Part of a small language model's weights.
Size: width 128, 2 heads of 64, MLP 640 squared ReLU, vocabulary 1024.
Training: a variant of Muon for these matrices, 8434 steps.
Each number is 50 + 10 x the weight over its row's rms, rounded and kept within 0 to 99. Layers, rows and columns count from 0. The size before them is the row's rms in percent of the matrix's.

# layer 4 attention value, 128x128, rms 0.0547, rows 0-99, columns 64-95
100:58 60 53 52 40 47 49 60 49 60 49 50 43 59 39 39 36 55 72 50 42 47 64 75 62 48 48 49 41 48 51 64
088:53 43 28 52 52 39 35 57 57 60 48 65 48 56 47 46 42 19 50 37 40 60 52 60 61 41 51 47 49 44 61 51
097:53 46 42 56 65 34 53 61 47 48 67 38 58 51 54 44 53 44 34 68 46 40 47 83 59 55 56 52 45 50 54 52
116:63 49 50 44 35 35 49 46 60 47 43 54 39 52 53 48 52 57 58 60 42 58 54 57 60 30 56 59 47 42 63 58
104:57 61 46 64 68 55 27 57 44 49 61 60 41 74 44 42 42 56 61 45 58 57 44 50 54 40 56 51 56 51 45 51
092:49 48 60 42 51 49 44 65 16 39 43 63 66 55 47 46 57 61 45 64 63 38 61 44 55 28 49 53 57 53 59 37
114:44 64 54 55 38 63 66 43 56 54 38 46 51 48 46 47 56 63 64 28 50 65 57 52 57 59 33 56 58 42 53 52
098:43 41 53 43 39 59 53 44 50 41 46 41 54 50 56 41 55 58 59 57 51 67 48 50 40 40 44 48 55 55 74 63
113:62 38 53 34 58 64 52 47 53 51 57 55 38 52 50 60 34 72 54 51 56 54 48 53 46 37 43 57 48 55 29 47
109:35 45 50 50 47 48 47 46 24 50 55 58 72 52 37 47 48 40 43 46 55 53 46 45 51 38 70 48 52 36 26 39
108:40 40 34 57 37 54 55 59 80 61 38 50 51 52 55 57 54 48 50 43 42 67 48 63 61 49 48 61 50 53 46 57
097:27 52 56 54 48 57 53 43 36 49 55 58 33 74 53 46 39 74 54 57 63 39 57 48 57 45 43 50 34 65 44 45
088:59 38 49 50 34 54 43 46 36 42 42 55 64 53 61 43 50 38 46 77 59 68 45 53 59 49 50 42 45 49 40 38
105:24 40 55 55 49 48 46 59 44 36 53 53 40 48 49 46 58 32 55 64 50 50 66 61 33 50 51 47 53 52 73 48
089:56 51 55 47 60 50 30 62 32 34 57 53 50 57 42 25 43 40 55 40 63 51 60 42 42 49 60 57 49 19 67 52
110:49 54 64 38 48 48 47 49 56 61 56 51 43 52 37 31 60 57 43 53 47 40 69 46 50 44 47 58 34 65 46 40
105:48 46 38 57 50 44 62 47 54 51 44 50 38 53 35 45 62 31 46 30 30 53 63 37 66 26 47 36 59 63 65 68
089:47 53 45 35 48 57 47 54 30 41 47 53 46 57 53 51 35 51 48 56 68 53 50 45 59 50 58 63 58 67 42 66
092:43 40 44 43 70 53 44 59 52 54 44 57 56 60 59 53 57 50 44 56 57 55 52 50 63 49 36 61 60 30 64 64
110:45 46 44 57 49 40 22 59 42 46 56 73 58 46 51 47 43 63 53 63 51 39 47 54 56 47 72 58 50 48 40 45
091:33 60 47 51 64 46 42 70 29 51 48 69 53 62 53 42 56 59 49 46 45 65 40 51 57 33 53 47 50 38 56 58
104:34 44 69 52 63 51 57 60 44 56 60 56 57 44 55 32 55 62 64 36 36 35 48 51 47 50 43 39 54 64 52 51
115:48 41 40 40 66 51 25 47 40 42 66 56 54 41 53 46 36 43 43 69 53 45 51 56 61 60 61 52 44 40 34 42
101:53 43 37 42 44 44 61 64 41 55 66 51 26 45 54 55 45 43 49 45 53 54 20 35 58 44 52 59 48 61 53 65
120:53 53 47 46 44 51 65 43 36 51 63 42 54 48 58 41 32 35 41 52 65 58 37 33 50 59 43 46 43 66 32 32
116:46 55 42 39 52 45 42 77 45 58 33 65 42 61 54 38 52 45 61 53 46 42 49 67 59 34 42 49 55 65 68 41
093:49 56 65 45 57 38 44 29 32 59 49 42 58 54 51 30 54 43 63 36 60 71 56 55 50 46 53 65 54 67 47 34
092:43 17 46 39 68 53 53 39 57 51 42 66 50 45 48 69 62 71 31 61 53 51 68 54 45 49 41 66 44 51 42 42
094:45 50 49 45 47 54 52 45 53 59 48 34 47 56 42 29 32 56 54 58 56 58 53 43 39 44 57 64 41 27 47 55
101:37 59 41 54 63 33 22 44 39 50 63 54 32 34 41 45 56 41 53 57 39 44 45 50 61 58 51 52 56 26 57 39
126:24 64 46 38 40 50 40 62 59 46 41 74 43 44 39 38 37 57 50 49 56 37 67 62 59 55 42 60 58 57 65 63
107:54 37 44 48 34 56 63 60 72 64 48 52 36 40 62 51 33 41 49 33 50 56 27 54 45 54 51 50 61 37 41 61
127:39 59 57 58 58 61 42 38 58 52 52 51 32 43 48 57 45 59 59 54 51 43 50 53 70 44 55 42 56 47 64 53
107:56 64 46 63 46 56 60 41 44 26 54 61 61 48 65 43 50 59 62 49 55 50 49 60 63 52 60 58 50 45 40 32
104:51 29 63 58 41 65 55 41 55 47 42 38 42 41 49 37 48 39 45 53 44 55 58 45 50 47 40 33 65 60 45 64
098:41 47 33 36 37 50 52 44 67 51 48 61 50 62 48 54 33 35 42 46 51 36 61 64 53 47 44 56 57 31 38 40
103:33 44 56 72 52 56 43 57 47 52 42 60 39 59 54 44 58 46 56 60 53 52 62 34 40 34 42 52 42 37 60 44
096:35 55 48 44 23 48 51 42 61 45 55 50 38 51 58 44 33 58 48 53 56 57 44 41 37 56 47 53 47 47 42 37
097:59 51 46 58 42 32 32 30 58 49 61 56 48 51 40 46 46 39 47 52 37 51 48 48 49 42 53 65 53 57 39 67
118:43 66 48 63 34 48 57 50 54 58 36 65 30 49 53 44 45 45 72 51 35 57 38 51 67 30 29 53 44 44 71 59
100:66 37 45 33 45 39 51 58 54 45 52 48 51 68 34 55 45 55 59 59 51 35 51 60 56 51 55 60 34 67 61 46
102:49 47 60 72 38 62 36 40 56 61 40 49 47 45 50 48 55 64 63 53 58 50 63 44 73 44 33 39 53 61 52 55
099:51 59 75 61 64 68 41 25 43 59 44 49 49 49 45 31 57 79 63 28 44 60 69 45 48 65 44 65 62 43 50 49
092:55 69 44 60 51 62 58 44 55 41 62 61 38 36 42 75 37 64 47 55 34 39 38 51 72 73 57 48 49 61 49 61
095:43 53 28 43 37 59 68 39 49 45 56 56 58 38 49 64 42 57 57 57 30 53 33 46 58 67 66 51 35 44 35 51
099:61 54 55 53 53 60 52 76 40 58 51 33 45 48 52 32 58 41 45 56 41 64 61 52 47 46 35 45 60 35 50 56
108:56 60 47 42 64 37 62 52 23 41 37 46 50 60 50 47 55 48 56 54 43 41 63 52 52 41 53 53 36 54 65 51
100:38 42 54 47 52 40 48 83 59 44 57 56 62 33 47 48 36 58 41 51 51 32 47 55 43 64 60 41 51 33 52 47
100:50 59 59 55 66 65 45 44 51 54 47 60 33 61 46 60 37 69 44 51 46 51 53 42 40 46 52 50 60 66 46 49
106:61 40 46 40 67 55 49 53 46 54 45 51 67 57 51 31 54 38 50 56 30 52 49 50 50 34 49 58 39 44 62 51
092:65 75 50 42 38 38 56 38 59 54 41 49 67 49 54 57 36 68 57 37 53 49 43 38 54 43 69 42 43 61 46 46
115:67 52 52 49 58 46 38 44 79 37 46 52 36 42 49 41 55 44 42 61 31 52 55 57 39 50 56 39 38 26 70 59
090:30 55 57 59 41 33 74 55 44 61 57 49 42 61 60 52 46 57 58 62 47 49 52 66 49 61 30 44 39 44 52 49
093:53 40 34 52 51 46 54 54 57 37 60 61 35 56 51 47 51 39 37 42 72 55 42 60 46 63 56 56 43 68 46 53
097:50 35 37 47 54 45 34 41 40 61 65 37 41 41 44 70 43 44 46 29 60 53 31 26 61 68 62 41 45 47 47 60
100:60 36 51 59 72 55 40 55 45 52 59 57 33 36 58 64 52 56 53 55 39 49 32 58 52 50 57 50 50 29 70 72
107:37 44 48 54 62 45 58 51 51 47 45 65 59 45 42 61 52 68 41 37 47 49 66 67 44 53 29 54 53 57 56 61
100:48 55 54 62 38 55 46 47 42 47 51 45 32 49 56 59 70 58 52 46 54 55 68 43 61 55 47 54 51 54 53 48
093:43 58 50 48 70 68 53 43 64 42 60 24 48 61 49 36 49 47 60 72 51 42 69 43 54 62 32 60 55 58 47 48
098:75 53 34 66 40 53 46 49 48 48 57 32 40 54 59 42 45 28 58 59 55 34 51 51 57 47 59 41 33 62 40 42
094:43 48 58 53 46 44 45 42 44 55 64 62 49 40 43 43 55 44 47 71 55 51 56 60 60 62 61 63 52 63 53 64
094:54 45 37 46 46 39 51 44 66 48 54 69 54 41 61 65 52 40 38 51 37 39 56 58 63 39 53 63 67 31 67 51
098:47 54 52 36 40 53 55 43 52 57 57 40 48 58 32 47 49 43 52 49 39 58 46 52 36 73 64 48 31 51 41 44
116:49 45 46 46 51 43 33 43 60 26 57 59 44 42 41 54 43 49 42 63 50 45 39 57 32 62 71 54 47 48 59 44
108:71 51 42 69 47 50 69 45 42 59 33 40 46 46 51 41 23 71 56 80 59 55 39 43 54 50 60 52 67 51 50 62
090:61 31 62 61 42 49 45 41 44 39 52 42 40 51 60 62 61 69 21 51 57 46 58 55 38 50 40 48 42 59 52 60
104:49 41 53 51 49 63 71 41 58 57 57 40 67 51 47 48 55 31 40 44 55 59 46 32 58 50 49 31 57 48 46 50
100:40 47 51 50 43 54 62 46 56 56 11 43 58 43 33 53 42 42 48 64 59 57 42 50 51 52 53 48 47 45 51 46
109:43 34 38 56 59 28 53 46 52 53 48 36 71 49 36 53 48 52 51 69 60 54 54 35 51 53 45 48 54 46 38 32
096:51 55 43 49 54 40 35 59 56 60 35 48 38 43 60 41 62 61 57 46 42 42 40 45 48 53 73 28 67 53 48 59
097:60 26 72 46 54 51 45 60 48 41 50 49 36 55 54 36 44 53 50 71 36 43 60 61 70 56 47 40 40 54 52 49
101:37 52 34 39 39 33 36 43 63 57 55 35 48 33 62 48 52 76 53 51 35 42 53 50 44 54 60 57 48 58 44 54
104:44 53 51 36 44 47 50 36 35 53 82 68 60 65 39 60 41 27 34 42 55 47 58 70 37 64 61 55 60 37 41 45
096:62 41 54 57 46 23 48 50 54 45 48 52 35 48 57 45 43 53 44 38 35 48 42 46 56 44 58 43 39 47 50 58
088:51 60 44 48 59 61 33 49 41 65 40 46 50 47 71 49 69 54 54 51 39 67 51 47 61 38 40 30 26 51 50 46
092:45 42 38 46 63 72 54 35 32 67 49 53 51 69 53 52 37 41 45 42 42 59 50 63 59 42 39 53 48 46 56 59
094:34 33 59 53 22 54 53 59 31 67 57 48 77 61 54 46 41 44 55 51 56 43 34 58 58 30 39 69 77 55 44 54
101:38 32 48 33 48 47 47 66 57 54 52 45 58 31 65 41 70 32 54 45 56 52 48 54 63 58 62 36 47 62 39 58
102:46 33 61 48 57 61 67 32 51 46 35 77 47 31 70 65 67 38 51 55 52 70 55 66 56 67 69 52 50 54 44 50
095:57 50 45 50 33 34 64 56 51 49 59 54 30 55 35 64 49 57 51 49 45 40 44 69 50 72 45 42 45 45 29 47
100:38 41 68 59 41 80 53 39 45 45 34 43 63 66 45 49 49 57 36 53 47 51 49 72 44 40 39 54 52 44 60 38
114:63 47 57 35 47 45 49 32 48 51 54 50 54 38 56 40 53 45 49 63 55 67 54 55 56 58 68 35 50 54 43 17
099:54 44 56 40 36 41 49 60 40 26 46 62 37 38 54 44 66 50 48 74 49 57 39 50 47 57 64 51 75 56 44 57
097:57 71 65 51 43 56 60 52 45 61 54 60 63 64 59 52 74 41 47 46 45 34 54 39 59 51 38 37 61 63 50 43
089:42 55 51 44 37 50 62 63 46 29 54 58 61 66 46 47 41 46 58 60 41 55 62 52 48 55 49 60 75 48 39 55
113:42 48 56 56 43 51 31 54 43 35 52 56 67 57 49 48 55 75 59 48 49 51 62 52 53 45 40 53 42 50 67 62
094:61 41 57 57 54 58 41 51 63 48 60 56 38 49 37 58 86 44 67 60 41 52 61 65 50 61 50 56 46 56 43 48
107:49 54 44 75 62 39 59 56 53 55 47 60 43 63 60 44 63 56 60 34 63 40 48 59 32 60 41 70 49 32 37 66
091:55 47 53 44 52 39 61 48 61 52 61 53 59 35 51 30 52 51 59 43 48 56 56 52 56 69 56 41 53 49 44 70
096:63 58 56 49 38 37 75 65 52 54 42 49 52 61 46 54 29 36 46 63 59 54 56 35 39 57 43 57 58 40 41 46
091:50 47 57 49 35 27 56 66 58 55 65 45 61 60 59 58 48 40 66 30 59 55 61 55 52 54 59 33 51 42 51 47
115:50 42 48 65 45 42 57 55 41 52 66 44 66 50 44 39 35 62 40 56 65 49 27 35 42 54 56 46 50 51 33 56
100:63 51 53 59 55 44 41 49 50 58 68 48 43 49 49 68 71 62 44 30 47 58 45 53 41 56 63 33 27 52 54 58
085:68 66 62 40 42 54 51 42 61 42 43 44 52 50 51 41 63 39 37 61 40 61 52 48 64 42 62 28 51 68 58 24
103:42 42 53 55 60 69 65 41 51 61 61 57 58 58 49 44 50 39 48 47 64 48 31 55 50 37 49 54 57 28 33 59
110:41 50 48 49 47 49 58 57 50 69 63 51 60 41 25 48 42 39 57 51 55 48 29 53 62 36 54 45 65 47 35 36
111:40 57 39 61 46 38 49 70 41 50 58 69 56 64 56 58 62 43 47 47 46 43 51 55 40 61 38 52 37 60 45 38
105:37 51 41 58 45 34 52 55 55 61 49 38 44 53 43 40 37 61 76 48 48 39 38 45 58 46 55 60 51 51 39 52
095:43 55 59 50 47 48 44 34 60 54 27 42 58 35 57 42 60 37 50 52 54 29 47 48 55 45 42 53 70 64 42 34
090:27 34 54 62 55 52 34 46 48 48 42 43 81 43 45 50 61 42 34 52 40 50 35 59 55 43 51 49 46 50 56 32